From a checkpoint of a small transformer trained on Wikipedia.
Size: width 256, 4 heads of 64, MLP 1024 SwiGLU, vocabulary 1024.
Architecture: RMSNorm before each block, rotary positions, tied embeddings.
Training: a variant of SOAP for these matrices, 4501 steps.
Each number is 128 + 24 x the weight over its row's rms, rounded and kept within 0 to 255. Layers, rows and columns count from 0. Numbers have three digits each. The size before them is the row's rms in percent of the matrix's.

# gate: layer 5 MLP gate, 1024x256, rms 0.214, rows 443-473, columns 192-255
# up: layer 5 MLP up, 1024x256, rms 0.214, rows 443-473, columns 192-255
# down: layer 5 MLP down (transposed), 1024x256, rms 0.2, rows 443-473, columns 192-255
gate443 105:134157122137123116109100136112150094077135080128149114170131157122102140124133162107161121106089102128147138152143101129121116094087120114166083119138125164125117150152125135160127096130125118
up443 100:105131133130118124156146134124165124141121097117085121156088117151133158134130102127149146138171167126121145123141140114107190117119133142156156109100089093115104122116170126143141111111104138
down443 102:129091125125151140129123105106149133159103141155140164151146102142135137159091111183098188141143087141117100121107136118126126111164135108146143162117082092112141065139123141113136138092150164
gate444 094:140092119170160118120136151124107114164157089130104086132127077108146132053118107074114147114134101120117124147106109152096069136133086130124110064116125111142110169131101149135133155074140144
up444 099:124124150165134121125150154134107137133163099113157133133093142149138158161146151137076123140106175134073122148155092132148125146147182139112134124136147118178142105091137120093118129135110133
down444 097:087150078105135157105154138156100130136143164120097126153129156118149115176103113124149132100084129151165145107125149148105155161117144151132108162138076153154129163150137171118118109123118124
gate445 113:143083104092103090122109110133118139126118133144118135114133114128125116137129146123114142157123145124161128122099142108133118180160153104115100113120136106154134157200126126136105120134160132
up445 108:148124152142117152104104163141118102105110117101134155145122121129147138162166145163105088144089095113091147142140122188097129108138121162110112109125128154088128132147094157134138138112102075
down445 106:156135095106115107151115131133086139083149189114049131123136064097146112128128099099069145145116135137106121142154086167096113101165103125174110152138132102135150169120089120144153120137126107
gate446 102:144137124159131109101144095146114094154166144108160110117139118101145156123125134123139112133131107133135154161133147125117128073103145141113126115135098163154153138132096158139143124118114140
up446 102:120152175114100146133084153128102157155149130138151069110152176144107128112146152116127167158122176133136137093111126138144147122112166157140140102126131094123136076111139086123095130089150082
down446 103:114110150190142128137109100148173115088113155154109122160134139097102163122122131117118085148135113105142119116128099138134082128128145122159131139161153099126163172115164085155098128139159140
gate447 104:115118174141150073141150116152113114101110112145156079116141112123148154145149110087132108132174099114098141123180153105170125123181113128131123105174136108098113101101159191152112099153147165
up447 101:128096114127153145095090124147117118163106121132134077133139168135074140149140102098136121125108082133126152162129115133178129104159130130114105099119129142130142129122102185152123125127064116
down447 101:095127123123143155111128146120092122149142105140171110112193100099128147123131124132162130081123140184147094125095146112111138115135126103151120103108125128166117109143110144098094121140128111
gate448 097:125180167103164100103137135167158131111136128145148137118157097133107124149140140104176138135140154106109081075112146176123106105120131114129147120173160085163119107144164150156137109126128137
up448 102:123157143107142126141101184129120124159146153143116131180125170118159127139111093153141121141131180125097110128095138112120133144136125124134101125138162153162193114126109169100126167126124134
down448 102:167136138152151102124115138144123087130115148159084133152106162099098115111080139105106131128143146106122124134115135065123103139123112095066146062124124120110147105148149152129106136139127089
gate449 098:145138096092126139144178127130121161042127128171143138173124118146128112139106126184128109138147129107148152156103166104123158130120112123131139134124118079125136113113122133109121097123132150
up449 094:169126152145142128152105096145076101175125157161116111124145084161174140189133140136104136108142126143165140153143155124118134152096103108120136159167106130103139107097132116095152143092107115
down449 098:145168099161095160124055094117078090169118144152129104132179118110082140140076117136119092099123107141144134123137076099090138140154131138160105107139107117137126131141153149127131110106137139
gate450 096:088121114120117140079088080106154095139136141140130140191126114143122119153109156141158132102130100141128176164109121165132097116132121114110122121096097159139129118132082172104119134138123161
up450 095:156094126156139131111113128186144175086105137123108091119106101129134140105136110108137153143151111134164156136101138102124131103155143099090139144093118087146109116146145160085120127112127139
down450 097:124140103137179155143122118131123140144140102125170125126118121119164111105110094122059132126157112091131137072097135153128169098133155115130144094119144154095132153135115134125160144138107093
gate451 097:108064105106141121110108123119123115150115191125108121120169186127085130113116164102104072146086138126122174125094137094134144099111149178126102119146148101142166107115137122123158168110106167
up451 099:154122138114152114139126147071147126142134097147156076097142095146161132166133175155119142139119107128122083123124102146202094088132107168136103112161120125122127115107083147146168117179132107
down451 095:116125152089109094184108144170143147112134138078097114112156089127133085119135140104098122146097132144112174123130137124063145114141124198086165098143102124156115165155141130114121146091098104
gate452 097:122102117140127136130143139118139111063096159172142122122117178090118142152139160099150097146091183127138119125136125123142156141186139107163159140160133176140115114140131108086118105128113105
up452 099:128144093129160149161153140146149161096138130125161156113144173072169151120139124120114102112126131131109086170167136138117106124136118151133140136128121145155088103118091122083070109159101114
down452 107:144152135108088152093152126135135119129079105104136111119138125115135109169139181131126162085141148082134128167134139128119110120123136115150145089118121124201131109146119100087135109123129081
gate453 104:116168125149143087140099169175111139115104113129122170112115116114140169133149076117083130175126142128110138109125110134130131165161160163130139115149152138117140136142158132163112097139075135
up453 106:115139086134107119170118148085137123101123138142131160116124076079113137129162130126132120158182145153123166115123056111132116146141171139134111170147128112152121132171127101176161133129108140
down453 102:137157112146111156124137112085091117082126130121114130077099103114092123139112176168089148147151131132170152103125111115153126149101169126181099146091113126113111109131136189102123138157138137
gate454 102:200151144146115097140094128101130137132097126143126117129118132161095134151116133129117146121152161123150132138165073149103108150106129096153173117143124107117145132161101109100130167110139098
up454 108:151153105162169109109101161078150160162118118133149094139133061173088131162116121108085097094149181135105132110157134134144130145146110134122103126081101139145106102153095161089117109107116124
down454 101:115154139135138131126164103142141113095112101157142121131110115185168156098109123129142143138141149199116148137128136122109121146116175104129115120133134078122170099137099162092155114145117124
gate455 093:133116083138158129123072100122123121171173134123145144112153115120151168152154119106113106116126088137127082146109105099130117159122113151143088122140125131139125114135156087129144131103098125
up455 096:140101144120105130138122128143090142134136123160137134106122138076137101128142146150080144066179141126102144104119103143133146116129128071124135114145123139144175164097122098135127092121127124
down455 098:067133112126132137153102097146125120164131138158065127173137095127135110121160122132177094128144145110116076093141110184138122092103124133137124123124098115145109092136146119120127138151143126
gate456 097:117070177111145091152110109150123141137127145165155117153110089142117093090121112119132132097136163143136124098146163156127147124144177142117171114092100130128147114154124073143119170133096108
up456 097:114151151112110124120153129125066154129103134141088145139121146178136122141143140091123131129114139107091132129140149156146126173134140061151146094127127142129155133098162125098130145117088117
down456 103:136129133118151161114136119136106122147123079130178143112118159138139149163095094125131114165125162089102123159082130130142144137134172149125146150126084098141118115122135096133123124106097128
gate457 098:123131125144096142100114114159118107151114093128120095169166114153080145127142102130115136131097103122095104112147121121134101079097117154145138127097151085144125141120131177103122085171151171
up457 094:107150091114138190092116095175120105094118148148099102144107112118130157124145119119167139130105098135080116107145130119107128163122166132129142166131128138087129108111119107133099161162108110
down457 097:111122104122129102113112161132132130114115133130082096097120127091106108155098106144116147073166119202136150102121146075144124135161115088145145137136102165120143108148134133146116115139120103
gate458 096:103157106113129129121085130155124127107150100170125177111118123116130128122150142118117131157124126120146150107090113122072182135144119141100092101125165145151164107128140162110167119120126136
up458 103:148139118112138177093136144118111134139136155137135098129128160126131104110117099103141084072101141124127110145085129127116092109136137151123145170153098118124087160152135112075080099113118140
down458 095:092149139125159101099091186125116178164157137107129132157148130111133107096119081109156094161125125104119120128150116154092160147149151169109130096139133138172099154161122136151131154116133125
gate459 092:154130119123117126120134136172126104140163126156094124121139104113154092111147127100093132136148161127086133143162124092127121125113108144092125123128122173135153132132148116122122115134122148
up459 090:089149080130118120145141099121094200117075177112152146129182156162126163125124104113135116114175117103141119117086117166117168133117166178119106163144116112150151085133127107137153126131129113
down459 095:142099164144120154114138116147135143149135084130123086137118104101120086124098129189149141095162136147128148119154165113105131121091112100090174130151141151099156112142115147126076104112126104
gate460 107:169128113142110115125157123156095152111152143104149143170120124125120180090155089137138127132142130126147136169109126120036093116115114067096173083134161111174109118149143110158129086116111142
up460 110:127125098108143171128143118104164164145130129148099124135143107136145109138148116113105116147113140126118184109096113156158115125136122145166167105139106127123109102145174098142118141089108155
down460 103:091107103133117121135102175122104103144116117118103106156133070136151079077170101116124109115115180106123136131099104162156168167115120089157156112082078130148142090153150117088114089109140108
gate461 101:127187115127128125131098150132103140090115152164119104136123124125144104120110115092178098134117143126142088166121128109137102119097093098144113148133055100154132100156128083112084117128132131
up461 099:143111124129143160147143114119153083147163118128132078138133167121119106135136146165122139127125135121113134166114110174118126162135131070133154098138136142148136109110122088174132135104151145
down461 097:123131110118119126150121126145160090098083100131112138122132133129116121096105122109091140122075120112148119112108084118110134100136142127093167133124128126149084150108125104163166147108135146
gate462 107:141101143138152125150112164142125119142115116148113139148144188103145141139113087128090101091125138120107132120114098131101099123163158111097110123099107129105151105136122138145123125112129121
up462 099:129134131086089161140115137118101141116117113154125140154123117098145151135135152097096149165149128126112137097133112131108117132120156168125148083139180068114168094146124109157110159082161161
down462 103:129090186110140123115114131085118145115145143130116092141105183118106178146115149121113172136138107088138133098122091148127126143128085140151096151126137118084163111144125126112114109109123107
gate463 096:115121116126164148120119164138127128123121139152179108114137174109140102090085125128116094118129114139055143125142102147134186188153155127123168123131184106150129128134127114141143107126139099
up463 090:152099126140102114134086145133159119147093128106146110148143133146137108152135107127150132140099117128108106163086104133104181117148078146121161115133171060186107146129101109120172126154154133
down463 094:148134131154121139104115141143123116108139094132138115114159123119140129115116138129148131127172126114142117098134159165127118155172184145141106131128107132143154121102108137130140125168129122
gate464 101:134153103101119146093112122125164156105110073077111122109087148130109165148128135082111114167128156128130154086143124182100130155098127160143100144094131176176099134137125140115118119137120122
up464 107:131114132108090128116123097128125097133137081128162137124101142130105122137110142090151150160169148146148158135082167149125131089129088139170128156120116120097133103150146112151139134106126134
down464 104:143108124128136135136117130130152170161147083152152122154174122087125180125108164077143114102164117181135107139121134122102113122115139162126120127102135119121129057176155141187147113092099129
gate465 104:144145079110128130077167150123106163153149163131154133134139108095124127118101119153157129120156119139179144140099117097092124151135121140156181199108153128162118136105120102118055164084102120
up465 102:062174132103094112159107087119126093134107081130135130130145142128162139157125129094110073123153097131108173155172133138136053142099144157121145080102139161109116119181143110131133118127154121
down465 103:153133142126084128151118138159140138087147146142116095103111132149101123104158131148140114116127125168148124101111080163108163096148129141101141136134156147128161151144120135073134145149142103
gate466 105:128156125119154151120182126141126156137135172120140139134116130106152123123116138147115101099145108111161186141129162149100100122151123114096119154135099174110138135123175118164161099139082133
up466 103:132115139134136087143125131161136146132142139145161147139114139129131110116131130139151137131099123138138130098171146072109131153116147109122098129107117104136144127151179127126172122103126186
down466 104:108118101096143129151141176136158102115117126170167128104162134130119146132168148138073089141127125104142103117150085094117093091133140132116124138131093162151151127136152153120148154172142149
gate467 092:156130155142106099125134143113145158155157138104135135117127112151182117157140195111105085129116111140145127080144156160117066171147127186130126160132137129112133148122134125156099111134160127
up467 096:141129134149119125121108138157133132180152116122092146159137114133127076097147113070102127136142134123095068112134127101140142109146139116171135143137097113111123147120112120171116120140172121
down467 097:092165137159126191148103118177185119127133125142117161137143131177132123107124104111107132134181156184127118117136111182135135107121110136153127102104116155120123124146176114112154117106122135
gate468 100:073135131114099192119103149120137144111137094138099120134102127109108132149153113095093120140086151127111128081097133144146152124158142112129131129120112168133164121187128137117124130133106125
up468 093:121140141137095142148097148146129106162133153090153147108113107097156089128157111175139121101128154123095139108117090111096112175130097133125136108163137094106145154145151144140114131133131122
down468 097:154129103135129124123126098168128141087121196116143156112129135159071132088173149127143170150103105172117074136100093136110135147121140127127152124142195111119125137160117123121154137107120140
gate469 092:082112146123130103121112148169140148159153144141184081151118177099120085084147160124116140160170102111123120138103167112113119147114116092117175113153148144111150126123099129114145142163138129
up469 098:129126135154136123128146095126083152125159103099153110088107117106132125126115155080125116091131088117151153132089089117146053080155083086163101141140109133124159158107124145132128091153134102
down469 098:140144097122142122117163100105135116139179095128142122104110144161165145090147078155141109121112101142128138100088119169132130157119126095148086130124109125176097147117127105115123139140139118
gate470 107:099128122115147130164083131103142151116116118121156107099149144107115171132126110167128139156096148132142173193082134171118136130126118122124161105142117098165173136121140137149133123098092129
up470 102:155125172144133100111129157127148158124167129112130144147095131124128127128121100129089130102122140140133117115170153095136135146137123134140102146081116150115117138114146129125106143089119132
down470 103:099170156135161093115113141144156177133134135125176082113104116084155159139105134095080117133141105169119172140131165134110133144126166112115115096100093074087158111143121127048157075132126148
gate471 102:095115101099101104110158141106149115107168159130095121115118163131080116082105175128125146125124164128125113123103076166149116125166118136108122166101130152139129075106149071135147124082113103
up471 103:115140117124113128132156103168097112137108147162117136137096137132142161117118112100105161129128121121132178114158127118097171133127135093131170122169142115147114138122103098183073130124150087
down471 101:096135121119159102157099135134135154137158124184139098131142140125109142147157095097120144125098106114113136132138139142122161144100144116090152096149159160147121108129142169180119136160149144
gate472 105:151124133106148079147114106122169093140155053162138113106110099155098139169107092116128114125112095126159163151103115152105149133139138120100121130137107123173120118144160110144112085165131159
up472 109:152078098092114144111117164108126114156128111136116131136162134112097158150174098124133151133132141114117124143112115137150190138117110129176098177118124106156169104139076136132096130113131140
down472 102:108087131126116125138145134099169112120126118117115141140128103136046119132162075140113141116144151058064094147116157143122116149160170148151142139095159104141151069143130139138123106128095149
gate473 107:165150076125110128126136150131116138121159139129146089125180179168126138115123073106147148151121139128106157104134108090134125107166156104147078131123199103112105117141122125121130115119154118
up473 110:162106123160144094149131108153119116127148147160142103125152119179168146102131139119116109167123167117122185100123149147116151110121141147140128112083124119081160090109119137129094147154104159
down473 104:147149116118123092113097145148107115104126145100142185145134101173123180092088172111123169160111118124110131146181131117124140132149133124108156134112155082106175120109120122129080085136192132